Each number is 500 + 25 x the weight over its row's rms, rounded and kept within 0 to 999. Layers, rows and columns count from 0. Numbers have three digits each. The size before them is the row's rms in percent of the matrix's.

# layer 2 attention output (transposed), 576x576, rms 0.0831, rows 179-191, columns 96-191
096:561466546515518519513505463513480545481503466500555491506514477511493509464481488522516527521500480502473485493487520480526512519469515489508494528483485484546527507465499478537515522523455515484496515462510488552500515532525522486498505474491535490477514456561488464517511491555532502470
098:522472518461501530465502508483509532497572517477516443479480511530491527442508484459530504489459520503516499498478457527492506547505504528501526509474486508493481517501507466475499519481501481453473472527540494448508477463528501496498502464500507528481503464488495486504485513473474491467
095:516492515447507466514492497502512462469443470478511496507500484498488505491496469528511465537506498503491543485514533503484472492495509521495546485490541505543514494555499527489505458472422484518463503530543459477467477495496476496503505507488476544487539469515516487491523467526498486526
094:558462553433582498487529483519472520505479495496549493513497467520505523514516504480503492517522496490521479508501513508509505524486498497509469500480488454506500469485442495488513525465459479537555492499502484514499474512554491528519534512510535461471502497483472494572455504526477475545
093:515511538512494513488519506503513466489533520509526487508494479524483510474555509505487489469511479504522473494489474486499517490496485517510528492517478526488513522537500475495490498497510515423548480447459474513437503488455478508541531581518491478513499465482474529464457501460495500484
097:495461501466497454486479491520489508535549529510507510505462494515493509529500522508524487472509485485505509534489487455547530498503464512499515530498494503469509526453496501491485506482540499496506489515467455539517500495453507494523515497509494465501489440488468481563484492480494491476
093:485510497497485471514483503477505482500541493494493521473522537509551536482562521472527517486505513536505498492489508526475529467507506461532516524490471500490507493487516519505466487498524533488546494511484508479453504549491469468483526499514492474471528503513526530489481488476528509517
094:523529476491484497517477473475501512512537524505515500516493517486464527497482519480485456516508480446503487515490490514472507436491526457491517491492493507512503471499513480553538484481490491500501482483508515490550496544470464537482478565494473517517518517527523520506530474506453501471
101:488471551505491539512522537505498507490502446507479469510504530506474491514481463542490513478444495459485482494496495488492476502490546524496516524549550518485505511518507500484511498510513458515511532498524447500497495470487523493494478542473508528534492538492474535512445549503483534454
094:507508534488492478535500558480510468568479547484508461465504496533476511527512518508517477477499521472503466540495476510479504463516472520490535461540503524450510515499530468488498471540487564488525493502493504543548505469438460513528447550447477503491496526508457486501524493446513540509
094:475512478518505512561503484558553467522446467460584500516479541512482512480514519491503548478490498461478524507500509496522506500513500484496488473525518524516570488543518506474516504522496490458482482474493486486516471451485450525513484524515497480446505476479452490488508480503510488480
097:504537466518512489473477456503506492496463493464520526494501491490507481503543482527543472510483553526474505539485472500540434503497469474535524474470490505513480491521488499506471507509478507492560507490500470495518476530555500521517488496518468501461526473495516499501514517506491477512
107:527475493484497532458543473501535505535527507474536508515518519455522526544494525518549479541511497507432523571469452512514496487475486458477511455533524507501475477526509483532510500509557453480497536517477513519532501509481552538489477492489459515510515540508486450535483521521483510477
# layer 2 attention value, 576x576, rms 0.0896, rows 180-191, columns 96-191
091:496512493493520487547487495525489538523472464514496555504531498488477469520502494520495501540508452491482504506497504555526446475490532527505546485492539527444542487503516506498500483461505483509502506488422514486506486518513502502547524481483542458525496518493494484466497487485500518512
092:460511511558481531460488480457461541457497494510527459531504523529506518494488504501505517467505513526523470502481486467493557495492522473503516459511446496520501503507512475513541529572545519511511456477424534517520530510513536543507473507499511487494478498474442484468500486528501484511
088:525502530541462487507508526437478501482555486451489495475512503478509517535507476538512481499523496522516506525485451462499461475569505477469520496445494557480493475494499467470473466518523500521462531477508486485489496469489462501463515486505504490498486440528533481456532473518504501465
086:488483461487458493492525518450499476525478476490472510496497490509506517480523503503451474521515494529459506500468490480527499504482487505515495523519516477489479486495497522492511507497486489534528477523560489489529483493524513489489502468466522486504510514492509502520477472531486500472
094:489517468488516470510502495499503484492518485478500512500517469562502482491468479486490480540445540462487504476494480527540443476476517469481453478510507507513530515470497486518507497481470523495482491513496516491497512485510476518493482546551493564512513513510527518441518497495528506536
090:483465503538474556475512484493515497547525487471492503533512520493477501549532525505486475542523457490477483474498500483501497530483499524533532497511483508510492516497492546511464491495492483496526507503537506536463544503508498517495529494552519487528489508497461520462540476475505501472
093:497508493503596488551498509520499522487480454517480476483464483522526494497481496483496518472517484504478524458517511505520508512482465473541503504512493493505497546466490539491503515485534521479523503487530472495496497458545524515501525499558521474469493488486460483495488540499512453501
094:530511445477513461485486523483461536502505539540516540492513459480533508511470545486540463499510482508537524546510501526530469477479442472512482498441494507500543493443528495515551530492480523536480517495457497504505505533468474504496496467523509507519465457553507483478543482508547486527
091:481501463514544547474495445513435549487521479489483483506492501448541485491538484498479484522448499460507521507471518507482465484483524493511446529525481494555508509492476518510472546484514426546504509510517500507467504503508497479486563497522517512525522521480537467457501475510494492526
085:518516519522476483462494485494488505535513531501467526432511510495477490483519464488485480541520499475512517525543483476486501484535507526469502485494495496541461533464482514467503505491511456518530491528495500532484480533526479476511462482470492540510487490514512469486501533493462497519
094:464516523500483509516479481514493550477535529528521467478506531512491496514492483474468497481552436490497492460494502517483516506507537509516481523512485491501490437493527499493487485484538488483478538519540535477434535481491505514501471538526472488518471481487517482538511501493495496527
103:516526516528534483526515493510479495462484507534492491465479506499499485451450502487472524506506514519472489476507566538499481545506536487511466485499507519473483498428463501492494498487513519507487487495491457490489487481501482484478504512540518488515520474533496522495483506514488515482
# layer 2 attention query, 576x576, rms 0.105, rows 192-251, columns 96-191
094:493551512545512510543504507490507487510479497486496496488494514500449513481518507531495531479470472475558491530508533511485470498498494472502523530557503480530495522534488516534493495505466519490533497500472551510497504518508466520500478492494478471484523489497520511561488501520503455480
096:516462499463534524463502501430503548515476486498523470465456498515500473446515532507522536471464501474500467534469486485482517496481501502471499461460524541486539488444500494522496526477459516472492455505491469435537502522497520517504473496487527477520544504484461536483493502482505543413
093:504466531500506504496489510501492484489481563482458484446501471489509491469510523498480501503523462484479501528476475507516527488491513455486488455486509487504567540542545525526482517475493510535493498508513493494494474539488532502477505527487463501498512501525454516491482537452513523487
098:474505542481488535505502483456538481495462509496511461472512518542477482510531462480471527502493492515524492539487523533577533484553504500536498476475520475467521539520484513510482487482478553510535475517470489506538522494546496537493496523491484470523565498498497491511488482499476505515
098:477516510507504513559488515462466511497524513534510513472521523519500489489468495489542496496532499510477501477465496485472475477493519487549504524526518462486488508477525454496497493485510504479508542555508498506509535494530488479475512436520511447525492471505492470534472519533474521520
095:521498469498506511506479525515485491478540522527504445488512525474490498520507485503526492553472518515486532508507467495522532482492532503513528505512488503483505507485541501542476504498529466435490506525529548501543519518480501533529490507474511497498493511503512505500480461470499538548
101:511530540511500511503487537467479493501490519482543523471491521491482493525504430464490446481513478484503498488505515522501495504518491508495490499543488508505513534511505485491531490481446553509557500527538507500503540515519523475521525466522493468515517519448523516481507462467490480520
090:515496495456526499510518495490476549496471510549483468474453523504467453506526479469501485499517518492514502476468497525540509512531525490511493509478486497496535488487536453494474532516474517518473512512507476503516498464501507462498520467553493485506474507513488487525484510506498485478
089:515513534525524525501468517521474492509535512510530469520523491479519473450518519430515546458496524470460521511448492487468541465471509499523518510472503505522464504494512513500543504512485534440484481466500469505475460515504497520509454491525490495493467531495518506548518514478535487476
101:500508496493496460558487545492508498509530525501456529494454527529516509529516501448501508523498471505469503488482469543496514512512476496493508501438533457532488485489533520493553469506508474518486500492478480511506476495520542499462472471497532518467477526499551527539529507488496523488
095:487484516480532516530480476501520530437515512515479516483514482475480473503546506493516511485485499459522482461541520500511480443509538483476539524485415511486495498492504519515483551527492505501501537507485486507468472529512520513470530515503489492481496512526480483464538457480518500477
095:497495493503518484489501503494538475482499494450496492480508486489534542511519533501446482464539494476482501456518477543487455489497514472495457491535508486511524415501517475512481497517497519514503485488465527478539511520498453436501442462503509512533479526466471487515492518510510470501
094:513456551483489481473475486478514499507514504548525496478488482462505508504499492488490504481536453498504508472524477481503459497492511494412475510501522479503489530526481487480469518544500507513499514501511507538517493467511484452521558469495508486501485537516502505453521482479508514486
096:515490523516479540544491513529540458488502459512508535506512471481540482508465476507534477498504454518538499507522493496544484520481489473461448482498445545482465478496504498507534511490477495536511502503457471459495539512533524481483481491519461499517566489540504516505466459479509497496
096:498548496493494483477476531492482510498495539499453476504501538474477460523469513524458491538487496481461487489518527507539488439497521514495520511560550483502480489511486494510493492478550506500539529502487518442491455536500476493477523503472501467484466500535512481490508532510493513472
090:480513464485551504499526498496539518452536508535499511529490515505515513482474499539500467488516476474500527529566516456466526487489485510491498522518539500485479481489546474555490509485468534530518511498515514533498476478461474506453455526463471458548503522509530488550481509459479488531
103:499488480495501521541508462514487517513471464503521515544499482515487498563478484466505528481488453474463543467486502481469503488469500498478484504481501535485445505474462534496542491491520549520475483508508456508511483502488496446484504479507484499468484550480526508479503485516493517506
102:493508514465494485509532502522515515504480507481526487494514513521526479511460528467487445487487511493505473488519494517528522476526506469540484517505490519504504461499501464520488485521456490519501516504512500459512481485547484498489478502455495482535529525504529504509502462468469544533
094:510491519524532470529479503472529525502496484505519482500484511479491499508475491510518498498513507438517520471461488521501501500518497517500498513506500493495500473531500467505510478491472493506509497465482480474491511514526530494495470511521474468538506459519509528511489492489459481536
092:570514501489523482473477470513507462523500497507498521486498534463512511521489530505513519504469509487481525472511502480515498545490451477569555505475503492479512531552510533502534528466538447461506478500478495500501491500520477514475516491504551533519517554474502496473502519507483473476
093:507522539520511466494524527511481486500523540495491493452548463456504496512486544502513459486476466462520458483520496524509566511503510483501478491499487564498450557543519518499480506481467484503529500487543504518502543513525463501493440516537503509477527515518508505499497517461521487504
091:488533478511505495505507495500537520499495510497511487546491517493510523522503536499481469520563487501503510535502511530488494516476508499535491505489502485493499516533529469498443493510532514480511475499535480519490508513480517538524491538517447490534491508495525487527483491534484547462
089:491498525510479483508494479506434502526507440521501485526452495502528523523487485500481556542491516517490492529487544486525477508526518521473490513492501531539498498498493441498528526553505530508523508528479460496499527486492486460536532496507438466509520509525503492479487475485535521493
086:515501444506482474546506462484507486477472517517589520509504539497445493446468495568473500506552503486479518468532525502470480514497484496495515443463483481516497442514525495514510487544497541519508505516520478515513456453506505521500493466474486512471517530526480448499509484485501523526
093:483505509489470496553489516515493535487477483522485489508541477456516555503483493521453507497478487488519495480455506490507525471484483500444522498510498494512467523495466489507513540546510453512445494551509489478526503535535505498476503526498513494491529484499518475529522517514498493464
090:472495511510528512488482502505481546536478519474502499505513495475511478513490496465492475455495546524479504498476510496527542532554496493447516533484509486540487530472502531496505480489451484515486500580517506480543484481494508506497511461503533507478485492514529469501463481506518484497
094:489503484479492479502452480501507490479521459489482470492495504530501536494475537487519484519498467545492499515501487481510484475502476493480493499535492523519474500504475542501511492520524491515501506486520507543484525520512502516480518513519491540462494512459515478487480500479481493531
091:478494518503481510502442526514515489452515522492507523515499509482500520470493494471493515473501522525564504471511529487485513451463500493442505494455488484472521501482513518479535505534474435506481495512480498526479486525477485450560461528471464502540523517455486501511536462468468542527
096:486495452514481512560465487501491513500459485488480529544449493507526563494456530514497538479475514520485493513487517499500559457496483509503514541507527471504502483487493476527433489498529482476550527479504506523474511498537490515480483511526529480537494476517524516513507448533509504514
092:474511484432497544524477483476494505518503479519501497478519563525483484471456523479517490448535499465505497492557504458515540521501498491523522543481505507536516463458492484515458501500475538487520498487448454474502509493457461530501479547507483504496488502512496520487468493557519516497
096:482534459508516444477507497507516527504510510465473463487535534500491469541484510501475497479519536507500524458509488513464487529504524530473524442495531484487523485506514522472522488531446506478505535509477481517519516515533515505521515511509518504544520502481525529541544546515462506502
095:531467507531481501540514481558503487422504502513500474564458502508483499515499478550463525474508499492521536497534498488480514499485508494525497488498504552493466536511501448508505531501506501481560476465451492535490497524491505521523506494500480499486486541503499477474500534513510482488
094:499477510490502516461505495506502462485483576481508527480510508492493519519510516496466555504495556510510488506461501516447515513509444473541552465526459495536531479478504505468531487508501524510516449490524558511490485494529438509525443467525531486510541478494509520503517493498475573480
096:521537538490498440525499447494509516517478458515480511525491502480499492507471415522497529485494456499517453503517507529498518521510508509522469494477513511516497502548432451510482525531515525528491491530513474497535494495437490534490504502451523477491529532533514488449525499486507531528
096:503492504509491487509489501497449480506529513520553494491497490482462508522499488473519484477499517505541461493494454470486521491507517497486490505516504540496526495551544519487477509511488489530528480506470544506524459519505440499499548506451479486495558489501512520477537444513507535499
094:525478483516485504492514492524496526524489477507501505491495510518498491496460495487481507504511473515485502511483523502504481485486511513512458505481505503480520489456490467520488505478465518531485465510467507484489529497499488507530499495479498523535468499542483512505523477497535451460
094:487508530492516458495517491511505482474556489511538448489526491530497464488509501528461470526518461533528490480515511504498457468474466528509521532486522479532520567522524520523499468486469546482505510503530499474472535470505520510515473482505514530510541514514524508507547502480533497519
096:561467493493487475508499610549516486486530511538451514503544539509481523545569519509508487511490477511511472505504495516511510492482466519502518501484452540474525494479521531519533488473480502542477494513480535516516492491499500513465507475495479508529498490474523494467526514474545517523
094:491491453479470489504484496507502492512477514492533490504517494495509528496521488487518515487489491477533489544526535503531494491509501470518517480488500461532510539516481525467517507464539491497535486500461530485511480507548503527497522490494531482509451523507496479496531507483521490440
095:452522545490508496480467492541474486490516467504479497453450518464526490486527538444500468493508516532493518503490508520515523525524516483520522515474520517469526476481474477524476507516536510468472495498462455445483503481506485543457501527493477506489468521504546506514495484467497483508
099:473478477488499512519520517478508572500463485496501509491493514476504484470518479517446497493483521476474477570456454490486528530484503499484492504492530473520511513491487500494475489454513459487489499497516506505511484505476529529524482518556490482531498441521473508527541507491484516509
100:515512555471481540513524523507450522508567528475442504518502496516497480555462477486518524536504454521464553559536512494472521498476467538525515526468493480461486488455475480476533475551535470466488488492506492493459501454514525514489462509536520495522513457506480511517547518504488496487
093:492472480510491467482482480487499496501526477513542496536505498499529504487470457494495480531498503555475510501543482442494503519502522473504459487492560447501485455520530502529442540485511526484503503501502486496558554532484498493500506490486511524515439500479465483537471504489541509475
098:515470507502504511547513497508492478506514508490446523488504522519520514534458491478484510529461525486521520518489510480502455483469532496490497497505492533520459474469449511497471510534500507493489529531512458490491493519543538478482485471490489429513555496553518519496535499483515512493
095:516507479494538510514533538464485483500530511473443585530530480504517486467426490477476482488463474490508489492527502450486447456507491510524470517555504485502497530504534519478521501503505509485458524525519494458475479475517479500571502511500531492507461525535526473487479543485510492492
098:550522523514461535524540469428497490441552477523500502486502498492482532483540474509518493493493486484541488490548437505550501475480525474516505457515503440473477494518460503515462541448518490512503490465519550520496491465499511485517517479476497506472527496505487509494504484495510525510
095:515470483471524518488493484506520545458515521472551468504503515477493477494471470545528517499494470514495516481512493504520501487501490528520495500508534473474523517550583530523497499442501516502533475520513511496486510521493475522496488467457514451493481477551447471492517479469530529501
085:526478497469535519494516488480454501471494468485486446530501531501503471517463507480494459498527478487487522524535506493492506476471472515476517515526497473477494477487525483534471474495524513506521528513464533504478504512475526513533485509544552515515517523489510486536438470484495543487
093:546507536495469511561481531527511490471504499485496509496512511502478471518513494493462494529503489492499496494459521513521529469490523504505471476503516484473509476518486462470528427494516510479540511502487521513508499479503513476486455514533451543513524509483468510490553547470531539451
095:465492502494516492502524496501492518558522521486466503538511523492477533464521515509522479537509560523478480500530459518499556524523509536444496529480514485471507514503529503502457502497490517489489505555505490491531469501518500510426510489498517495500510514477506481488474472496517479507
093:488463503507545521524479533504452508566456440505493501500493500520533535470473524477507496522521481509488521491520504516489471446468511515508503494540507500468480514514484472450528524487502524524491491516536457494443495456481514459494499527531509489500511509497483490536519500487477513565
092:492541496501492521530499491460480475499483491502507491488526510509498538546505452452498542531518510499501500538513494544507555486499528471559467476519497466489520471506492482507498497510451510545507474528508537484498509454465487526480454519490505531489521477489505491497519528520484461526
096:490498520485499521517496518484489487540473516505494514524516522563510537483500501469478476529502483501484503515511504512476533522511528501498481505476515510464517513504507455519489484506498504525474497539449495505514521467489481479512491503515514509538455516518461489512494495496469501502
091:535521522485484507492554456513478456499492494534536487516532506525515505518501536467504509531473522494522516470511503553497471498500468509533468478553539527499526505511523500507512496528497505507518533479467502493505490503502527500478478508500489488498501473499519517511476499491527515465
096:509518480506509510512501451487512520518528512497489478475502515505488542509519525450534505556532528473505433486491537493493526487529486553538513503498517556532485500478523517458520497518481461440534503502508496494516493460509495494441484528510473496498514505515492509515458530495477478519
095:500509489485528499477470575499499465517501512486518496514502459476464502471485513526534499547516508510472525532478541495527509586522511504487514461485521498522501477513522480500476479507507472441466541531513535528509513444491465493507475537546508469519514480490484463504521537525519497498
099:517525555540511541511498511511511488557487522473475505493466509520462516453489513452498489462495487497506508470502483473524509502479446499489501543547481517468516547466475523508516495477494508518532530518475467465480452530486522524506523515486494495483503495530502520516480479523524494496
097:468520541509522504505474519500524494502523504523528462522513503495522471476544520538504483494533513521515487482552523498524520533503480492516485471496504510513528469539554483513485536495526554437493478517533496481473473481497457440484538542526521527502489488496490527503475498480480458507
092:513505512485504532498489525519522531529490508480461481508480471468504488530486509500511478549526481519542501533468539514523525520517468501491492510497450488490454473496450442497496530534486548524494504535512509539491429490522495470491474510500494513499499504503487472485552497455476447475
096:516535496447513541513482468490481547485489488512460528518492521495495547499505498482478475528519489504480497501512503471437509498464473498523499494464520500532493551485452479458506493517525487484445484493520479518515486488497508491512501490482510466489462522513471495534523500495510481525
# layer 2 attention key, 576x576, rms 0.1, rows 192-251, columns 96-191
088:514497532510525448481499462496433496458521482548463530466494541510556492475535476518510512558536455505510458492567497493481520542516493530473508534487509541532533514544511487477483538514504508516495489485488479524535456491518506539491509481494530475515489486541486499496496457505466487510
093:504506520499551462510490523507505481498534522495503468520539504471472473527486475523511513510502497505509481505508506523530508438509488505498494473521488493506471516508509513500470515499492503493528510461505510533440511493506500474444525472444531504527492498483479516521544478494445507548
090:545513499535520507510507455529522505477571481483542483513486488492551524457467465529514530479489503511498538504479541506521494476509495523514490527458438512556505498487476501446475492506530459495488522527502441518483482470545544473508530539523494493494484491482526492543475477507499497550
086:512495478490548491529445534530499492490522473516488508508520498514528462472481455495502523527519560497533498472475515507521433531492532494484539517483516514538471518516490501511509488503525503483487492529500499500469507533444470485499527507503468537518510444537506485512514512491493547491
095:503509460527528487470500529539484515542473488431498499458520511499468482484523499481498545523564516457531529494517470520491493509540482470483508540494518484538470496502499489530531500497501509495488518506526501499504534482549504475534475487535510491535477497529464485458532471524522535485
090:493523461511490460500461538523486505538515483481462530494492499494500506507486525480519489424492472510502506480442523508496502525452518501462509525515493483501509515517463510500557531505537485569493451502521499524503494493539487488442491561524503480491467468490468500511473489476471508467
094:518494504483522449509499451500562523474544493526497535513463517532513496519479498493500518504513491461479509528489538470476493462498463511515486463469546499507506524529516471497495520470553509496486557555472513505503474471526530485483464508496521492476537482495492523482529521469508456467
086:512525536514521505495504506465483533478456532485508526520486499508543453517485490539475513524455505494518484478474479490493500469463515523472499499533498495475469499482495523489473497541550494435511456458468505485503493505492519540481508448455518522479502491489539496509472482514505530548
090:503489450542496506522532479474470521540496543497484484453498484541448508536452486524527486509548525469558461520498516508528521507512546521474506527526468496469508471474509478531507526523504511545505544474505525519466526515531507494481545478523522529541522521503547489521489457510516484507
101:491466467547498496490502475535517525515490504482486544546537488501491504467489491480509479533460521532506467443514517511470501482445492543490484503519463494514491514491463531485561492516502481469514518490471492489505486517531540554507519532558464509516500472474493515510512485501531486550
092:508500470500497454493468480518514455519470488518518542532534518493523500490481523555456476500497512495478492491511485512471534510501519498461468493476525492506527494524510496532499533491473523526509470458484539511522504476498489507515498451493465544468507475526455475498475540513484492507
088:497496522424553524508531478501495470463491496482524488529478475504459559503515473487532469532505511495493489487543489487512506518530491487507500502508471540522462470502488462499470509456494519500528522515532493475516498529546503514455524484512483504499543466513478519491489495552483473497
084:513528475499511512517524495538493447468497539499486517496530551532528473480506473505461478476508502503467502500444546493510512530487512532502522471511499543469458475495527497538474493514484524492492430534472480478499487516488510477496491467521488481520464515489491471517473509479515488500
092:460492444492512473466498500478444525500514505517522468494505483517502491453542491483450543546503531479485515456477434549498517486531501493510523491509540468448503513503520530473462509502524516470488526464465527510513474436505493491520502533530482474505506473519461501436497478508512444507
090:493496494523470503489512533484486513521502508502469496481500511481512507529552497534529527468479499527490517506502510492453475539501476498537448429469486517462471499489470515489514498486550490513526511503511501507525473525532491519534505502500444490490502490502491546508441503526532516499
085:546483481498505515489490502457479521516461490516542479482471525493505502493518505522492490553518506484481545517502500472478424524529494476482500474527515507500516507550505510454498480479500546467470512454511494456505477537530491471488539474538513470511526501509505487477504506474527485525
091:501497500513489462469469472506505502520470530506497502496532515546497474497543517505482454457495526534534456493509502481526499499548499487514507479508485498430534528465486522507523502522477462457532540461446525518498512515491507511498498504504528533496471487552524512519507499530579488501
094:461555505522510488468538456502511505472441505530519470562511499511527534520550521478478512529474496496530512502526505491520478519480530467502499485509524490502514486539506514510506491463508508553515480534507490512523527491507476535475494495520499471450513519475503512455513485510517494486
090:508541484502450534452462494533509501531497528519510494531475461544509496462446501512508497497548500497486503498541462489472469500493519419488514478507480516466499526482493498490475494521532524490519482514509517475487538474476478470503525510512498522485517572496500507512569486483464456509
083:487518488445501483492485516494497507494490489469524519519563502486508501520487463490507485532500518473519540535490504507462525490488529473490495511521532500506474500493467504524522487487471506523483488500487494464519523497449509507482465472508523497471457489511539529499487499528557488484
089:500489517515550500531510500489412511483478544478520483492471485505493482498512441467476508506526524476472507530488484540526494468474532511532488527551501475489510487465523472528486473521565547530498515539480454551536478473476569476526505481469475494523539471526460517474460505539491496533
090:472489473440553540524509475473545491482464460491518482496462534504479523489515504481478474490475493469514513471473518499477505519490544487511446482500537457519478455503474514532497494521500468454464490449495513517504504525491488499486495515489473477528492512511507495490523539506493504495
081:537481507544505512533504497510486507498498510487503468478499500496506519448510459518520486502512480515502516473508467467499523464496449484478488526500498460473467525463496498529504514513464491491572492498521520488500487460480497487484474457474537515512483487474497528518495485478489483515
089:475483527522550546431505479503530488493467461503462495461463555501488484528469515500515515516465519523496487516480462482486502505523495500474515508469482506502460530505518488509506522476500475490494489497508524480490519537541447455486506503492488528471459508493453514442473508522495474426
089:478480492534542507491507493489470468489467519503483483510444538548506508492506514529502479485508458527538508511470496519483480524497493534560510490487488511479505471478510468495463473503481480502472474519481536491497519493427505480531489503522471488503499483499531502497508492503525509517
084:485538475517483511511511492543500529528520514543534501489503504454439443535495487487500507519480481490516462475540478565457449490525485530493471526523502552465496514485479494549496471516532531504526509473490479494470517492522493494476519483472510451496474475478495463470499532528550493497
088:488514488484496466479507519473486491497504504532479516536491510475448513499528493479499473536535437471519485483490488478510514542495514506555537484511480485455476500540473477484513474493489544517493506515506487498495518523500507469499491477520531523563526456491466472515502536494512420460
088:516481473522478484502492464488477539509513450483462466471457476522498521492558530487535558494537451479480522492502435512512526519519479508528486482445460471501497529495497449470555486488518473519508500471528511515518482474506493556471523473504457532530511496533499496482515497494479492484
084:466520512521510490525498506513473546530492476523515494504516527535502474516493483491519466498563491532477492494498475510485522537538499527540499524530502518477511510479505502511507469499490472502516507552510494560531516493499490504505503512472518478484495495473511472521483502514506519475
082:497519562516534474507513515511499463469457530543519480518501516497507466519517545508458499517492525513512549489429498501487499584510482473505501497521513499504532522525485504478521497467500517540479511528506512503495537499436540446547463491520488458455559530523512532513518507464488523507
093:489446484486465516534466503477504526537521510512527536505519468484445513504487479499515518492474479519486472489509509526489514497507497506494500480493456461477482514493506479519530531488570451458462499445540516486488486490514480512524510498512428513497504472564483467508536492468497522478
093:509494551524485508513508501475496499529525521503501494447549518498494479441486559497466498496487476506500457496520499545523500486525464512479525522474491515455502467512488514517528516516503470519478490450489497475503511509510485524481495505490503502451498485504517528546517469477508500553
087:553521513493541516522484505515522547483486499481485506447475482490515446504468511525478537522492513500517467558514498517525484484483517490467462520479465502469487501505489502488523507436493508539495531511534510519534510485502486499532459468505496491515472482480521506538501495482495471488
090:547485487478485464517482517513524527483516463530509510482464513476498476511513495527521470529501491514477474497513503469532484531512471469507529517476526479469506519500502506530503545479459478487490491502468459501489471501560508504492474477528456499527461490502476499511484462516461487484
091:514490517504511522524518511512488491495487518483462494494456517528495520519492505541513497507486531483482492524499531510466518501515530502495499480504485528502479532441522478520510451518544512432494508533513491500512498442480535514451446527543511521497476491508513475505486480502497530508
090:502537502488484461498519531486488486492475523505509500465485502482471481473497513535468495468498517507502544528504459534463456544539516529493465470492489494565457482517483545509491495486514504501491512523510501467515498473501496568485500503506542491477486426459503512535507514527486485496
090:465492478494474532487450485508478493502463522491458527489495467476437466477484525494519518521511518489480532517539501478486488486523465527524513507535476532485480464516496508505516546523524490501476487446481505493489506535514442481526530511483516513534482478556487503488518515508469525552
093:465522476503510518500488480505525520560499491508529526514523513501504507524498474480522501483471471489498511563481490465500488497533492436489482501482491475466458504463493527507509516476470488505521496470473477483511507476477449532488504481511504478523459466533548540523528494485507535487
091:490477504499509497522471522490500517583514503540487494487490500519510560504534512507471513465491518522449492507473553502473507501506465513470490469506465524493510533468452523516519466481503501528480514511501472480515480492570489463513496499557501549488493493501484502503484484488554530509
089:472467467508475525519546493487509531482462467512492519452499477493506555472512502521527530492520486478526498512503495527500483499475482535499500506508531539502482540526487501451517491503476499500506502498488513541466463522474525512565508456516498538495514492481492489464478517477509521490
090:481524531495522457493504487533527483506507544502459491452470502498484480494506557482490486534551523512506521495510539486479464471474476521549528508538473458487507509512435475517488499510475466478533470483498464473465472505516479489522459548486465496559487557465509526471485516456436561510
093:507489457496507513499488498492481478573535483479526497497527482481487500439498519500452538507493509485503483506478451476476522459508512504479509474525498507492470553467476516477471536493445519470528552551478524451493485509447505476536508499458519505548513519520532480507532475474473458501
089:509491506555506518504493511528490501494513520491486497481528463459485517463505496492481549509516528487453511517476494487489468512466489517528479508483562492560502521490447486511529445461487490472435488500510520477459452498494466472472510517485495473552530494470496482513526497513495503452
082:499491480533444494488495491510451518507535477467518510512482536519486509477543530520530554510514477480465472494480465523550515522499532522466527496487512529484514515526525458519515469518492498509512471487529546504492510531520529478468503533501497506523474536495507491523479455482513470528
093:510483519473475506517505497494524490441533532485516452463509521470488505447542531493505499507495468463514512514511468513489553510525490513519503499491477537490498504473560541519488501499468508507525502469460508496518499507486497477505477471470463461474502505499436524488480512525559480509
091:486513521478502468501516508506494459479483486507477472472511500427462464497475470469507476475511484489469482485490502459463461477532521514483537525479475497499515526535520528484478496519497494522533510472488477499531474496489501509509499509455520465494500525490485546488492502519518458520
095:525493519500524454470511517509498485513507534463508490495529509520484505481530490477487463504513504541484519489476485515495517506533518503486507493494482492507482460493454466503486487513496493449455509535504461522506519489506539496495504485508524483532503439493491485493489569532485485518
091:543494526490498499510490500527537475494488500504469530515505495558511565534503467509527473513480536520488487455456491487474447485514497469523474465488520498478470507545537502487516495466509500531510495514506477536528502503525493541494496480516477493448509483530520509491498525492486500512
092:489462483491528470486504531486551500516535487443477513485497509436529514524516493523549484513510506544476536485477497487473514506510499534485443509446477491456476509497533512491560485502491529541501513504495523500516505446470539478513500518501506517465471496531499507478489491504497452559
096:496490508515506493503476528519497508409496483493500486481484500490475517523478494498493528466522481513507490518465511493504512505517466482500440499492508520504478512506512496502482493531480492496451509495502507495513529500490463449535505486474503545448442519538503498499508489473524513512
088:491502521505510468502434458488480483517526508515509494492488464545481518506488488461542518496523492481478523561454533505494442541521492536498522493521494501554534501486526478552466506506494522520506498502463544506503509526556493500503451494475533517540542480517533510513492520505503511497
090:500500478516500523547500510489484521490521482480496524477465493487491478472506493515508473476491514453501486502504521545455511459471488514528503513541500506513517489487479532510488486496538411500507480474493480512520466545499517501468507504469500495498534496496547509487490494543527539526
087:514488523486535536488549505515460450466530568478513460480527508495517512495490505518488501479554508479500526481487508520518541489491470504474488510530459535539486519508500528522459474504524504461486518496458472508480475484503544475542487501558501476488463481498475499546465477493476517516
087:497499516524508540423477492475533545507520518496500459488489458495506471468487498517518517501510468512520540478519492465517521522459467519484489513455517443470497521480517502491484519539480538494473483519502481500504490499493490464492457469495447515504513539498489478480521501525464480512
088:493493497523493500508504487469523447544511469485529529523505454484562526482523477488492469498474513559452481504487475501517477512505545493524532503502456467476496498497479509523502509513471498473528485567527520534486514505509535477456476487502501496504514520504484480538539423486494492464
096:491499500534540552501521493523489502520487542511463492495489512495523507528497490480487531525518485498476481519519472492447498486466490487545476525522453530518448507465497464475506499527500505524499522517479442503488496513498502506476514492460489534484506457513479543511515473491493487527
091:478470475505515520510500462476514477478523454526510451463512479476554515525488488470478525453515479469478491515513486523505477507535514550478519482506446486511477451464501477489491491479489467494506470495485523517443516463516502498543500507484499514497498490494446483478525473499500477450
090:505458495500489502447539505480489512493494535472472502486466478509489508518461501492489522503451510537505525506520503497416514491481528560490541466549508542512490501504467494469521474546506524487434491514520525510510516488492516488470488494474453489478510535535482516523473527519497497490
085:519505517480464494476429482496489547528503529518520513507518503529495463508502506567517541494512540453511515486491463498523499452540517489559501459489511482517529480471536523477505502487483491475483469471478471490494490520519498459541479513503498520465511484464545494499440493471507498499
095:496482465528503501526476538483461463549503490511507518504499510548487498496500528471540501501539497521453516510527499502491544490482529529490466476500477469506492430504544492511481458497464483536535508463525547487473514539489484495478494519484506525495553555518521496499501471522488497457